Each number is 128 + 32 x the weight over its row's rms, rounded and kept within 0 to 255. Layers, rows and columns count from 0. Numbers have three digits each. The size before them is the row's rms in percent of the matrix's.

# down: layer 4 MLP down (transposed), 512x128, rms 0.0683, rows 193-203, columns 0-127
# up: layer 4 MLP up, 512x128, rms 0.0684, rows 194-203, columns 0-127
down193 106:161098182078129140182066154137149165117150142154124153130139128156162143173115079081145166113112142148103167171125058076087080128183145101178101207136147122133136125128163138113070112136111140108114150136099158130110118068181098176087167096142098161100105072125089100143034147131180133127117152115172080124070122073120095111140118158146159114118135103175100097111182095143126171133144
up194 095:135112065169107139162152103087108105106047083147144112181071116214108153160095109192130172096131138123216123141108116144096134125144132075081127147139128174130136143128191114114202155088092144102142148150127093144138138158065101107119158125114127108136192099142104136111118149151101153075126108117142076158105173097174139165164138124098159118120170185121110092121122136222127125134150
down194 089:130147114096125136091129098121051124058186106101079173090142099103207149116156161118114140106138098145110099112130122098164112144086121123105107106126112155120207124126137104100185109153177088123117179122155130120102136100134134129153080157119110042174127146104134176125096168078188068187092085169157078169119112159088122152129188124146108130130145196111160148193137128117122100104108
up195 105:175091096172158131181061115084122143202109118137135156117155109155174095112173145097122076183168124095156101073170080133108123138065124137114103129059124145119104099129158182201105129195118173173158097114130132150165118135104122111179148120127116095157182136156110125130190106094153167132143133069129109069155115066106104145149121143092090150092081152174121091102124116101148135088114
down195 102:133156096082129140087146160138141161091188136063080143136114132121106094128129107154097172140092114123128149109143165138158146077211096141145177146170143166142152164092191116068115103052059095137169146139108103123124100076178129156090055157098132083098098164136137129085081137138100135185124111167112091147136138169192144152076127088122125117159122070086138125161178115120102152135146
up196 096:134108093096134140083090130155105153111156074144176168130119226165154131108114194143098134150124153126086102083179177141123105197090123155151167138135075093149126142157174136112132091153155134095119129154107132142060117127067138161169108159127125131168146103093181092109178107131104218180103105133115105113094137141129113129080136134184188171137103140077153140100186149085127088109151
down196 103:128114167159121142160143084109101137109114112129124114124149105122104142064127128130066150151067171182144159159097082141104151068112170152121137123177142154066162099107117131110128138143109152140173139143139129136225102078187080090159108142155125162128058127127178163135115135182083109156148159087135185095190133103089120103160150137154102105159154184154120138164156169105125224114164
up197 093:176151111058188089121117161131165050089107133139177121179116119100169090185112088116085127078108174121106107059157138162164133106121113117121117117121133149101130159161092101157081119134118150169155108135098177122173101201121159148105131165097151123125101135146064140139097096150161103128143098077146149086164120101165135173144127097145117106156174105068203114121092161045121111158135
down197 103:108112190096161116134133129121157190117194180166218131085102125090155115171126153136148161192063145138092143154161097149104130123154144138150088155175155079166122082163161180086114094164100073110089102131162121139153119154164132119110146130117144098176120095087147085141134080127086104120134117199162133135076102145122202155142083122133119116076100128129153168111101163165149172176139
up198 089:162096072110123122167081108154135069162112143056163112156097137103126153168109193064131119130115073092144110153103177086174093106138159149110109089150121146109171096176114131103148155172164146094145091122153165190144124121113154160105088146064130090129156117184092117116163193090123151159125136087090100164142139137148136082165137143053106050158178111129142128146100101111149074146143
down198 088:050101149065137090124121148135119093138129121170139107156147156137119135164160133114200160154135095146185107139171135104141131182139153135160078075179131149171198175083138155170168182157134060102117159074137116126152113106115144125047068109108106089110086125122174149052127113131140149161132055144181092157156149083164114142112098118081141161139146125140126121095164126151151132128168
up199 096:102092058047178102119165115118144127126138068096137121114161133158121162124138145121147109089113083193077122174138074119098131130133138130099061128120109105169126148073158143151088100159161194111086156116158168148094112141101118164119078149163134080167114142112137158130165128073146170065120099074141147181102210067122112125120164132100148169091157156106115153075091158096140118132159
down199 100:121145160144111114118079155064102145119118125155140149139116170125127122120051094162095087123095153094130139139160224205099151160148105128137123086098193150130111131138112127100138106098108132100145100158057121096170172113099154097144105090118120185027120150130140069110130154179077132149123171152084105144067110144145151084107115117052133112155113124145140171135104155124174142194143
up200 094:123195128069136157130162150148128137150144106157137133148051097124145141093101087121132199141094104098133128077076108127207098037151038162082154119119129134118126116149123113132146174131121140084092090163122112107111109138114130157056120148072145114082111150121128165136149128149166102164118093118135098166092080082137132118133088173105217124105133113162108164183149122140160189156113
down200 099:083149136157130094116131149040145142137103146169105108113221136156079131121099153091123125095136066109110112152129112150133110122139105118125160148082154050150119125141111114175137141110137100114108180093057195102167175162144118205128040085110114153151153123128103054161132096133170118062182128125107125154137130127145124112115186117076132143142135142067167098107111162147118117151182
up201 096:065125078162165158153130166109122119062084126125131088088176108050137123143139181150197123083161160189135130115094107093087115117072144141142119124186123151138094178087109084118158178136111097097129122094144147188090110120066178182145185074154089131153110095144117061176160111127113101091139094121133121096107089140109086082105152143109128132173165117110090119107140127124151111132178
down201 086:156116105094106166155128139154168085126107093079151113162070132139161147129099147167160167128137105093133103133156143133119128135236107127159105210089140165099120146118176107117113066137216090154145167155109073107200207141116126108132071117179087115154153120165162158138107132110169159185096130174126164119135144181187154131113151141123130146125151117161144078115103104121111147156087
up202 108:133174161122150122156119099155116180150147105141108110125133109124115159127152113131119113091098130143130087145119133079102134152096081133120068154143076116197106132204157150065125125156143141099125090130143181082099141034139112192145156136114178104201140091157134171135099092161185125087055108188166162096116111116152092079171139147068088140121092136146112143158153121163123199109158
down202 107:106165127140131103153141100113168145140096101141176143112155125177137134142129145089151161096146118110150202078142120142117167092125161130162119130119151132109157137137151129185122097093163114126103126106218127181124102199158130153126097114111125089166126095161158156129194166069108127143167118176138093193154139132095182168179077081162176170118118173087096119132201132042096105174137
up203 094:121104096138094145117156142097134137155115171109156163075166180075172083125086079090157169156182106101159104099105141128100094167144052168185140128033082181135157209150151140145068135073123121128123176135114147122128162129169106058149105125105141164104147146108167180123081150112123137146093134119121111134133124167131182140148086129154172118128132096130100148116109109128130126197193
down203 090:100138071107185060130118124141133157115140145094142070197120144157144130198125190159112141173105153117152072093101132137087146110148128096083129138115209115153095109152126149159192156097169130132126117149129115129119106113088155143116152129165106085173199140103123189093149147122053115119146103122161129132118092110102157083178162110177120036126093152124158120152122154148153145047115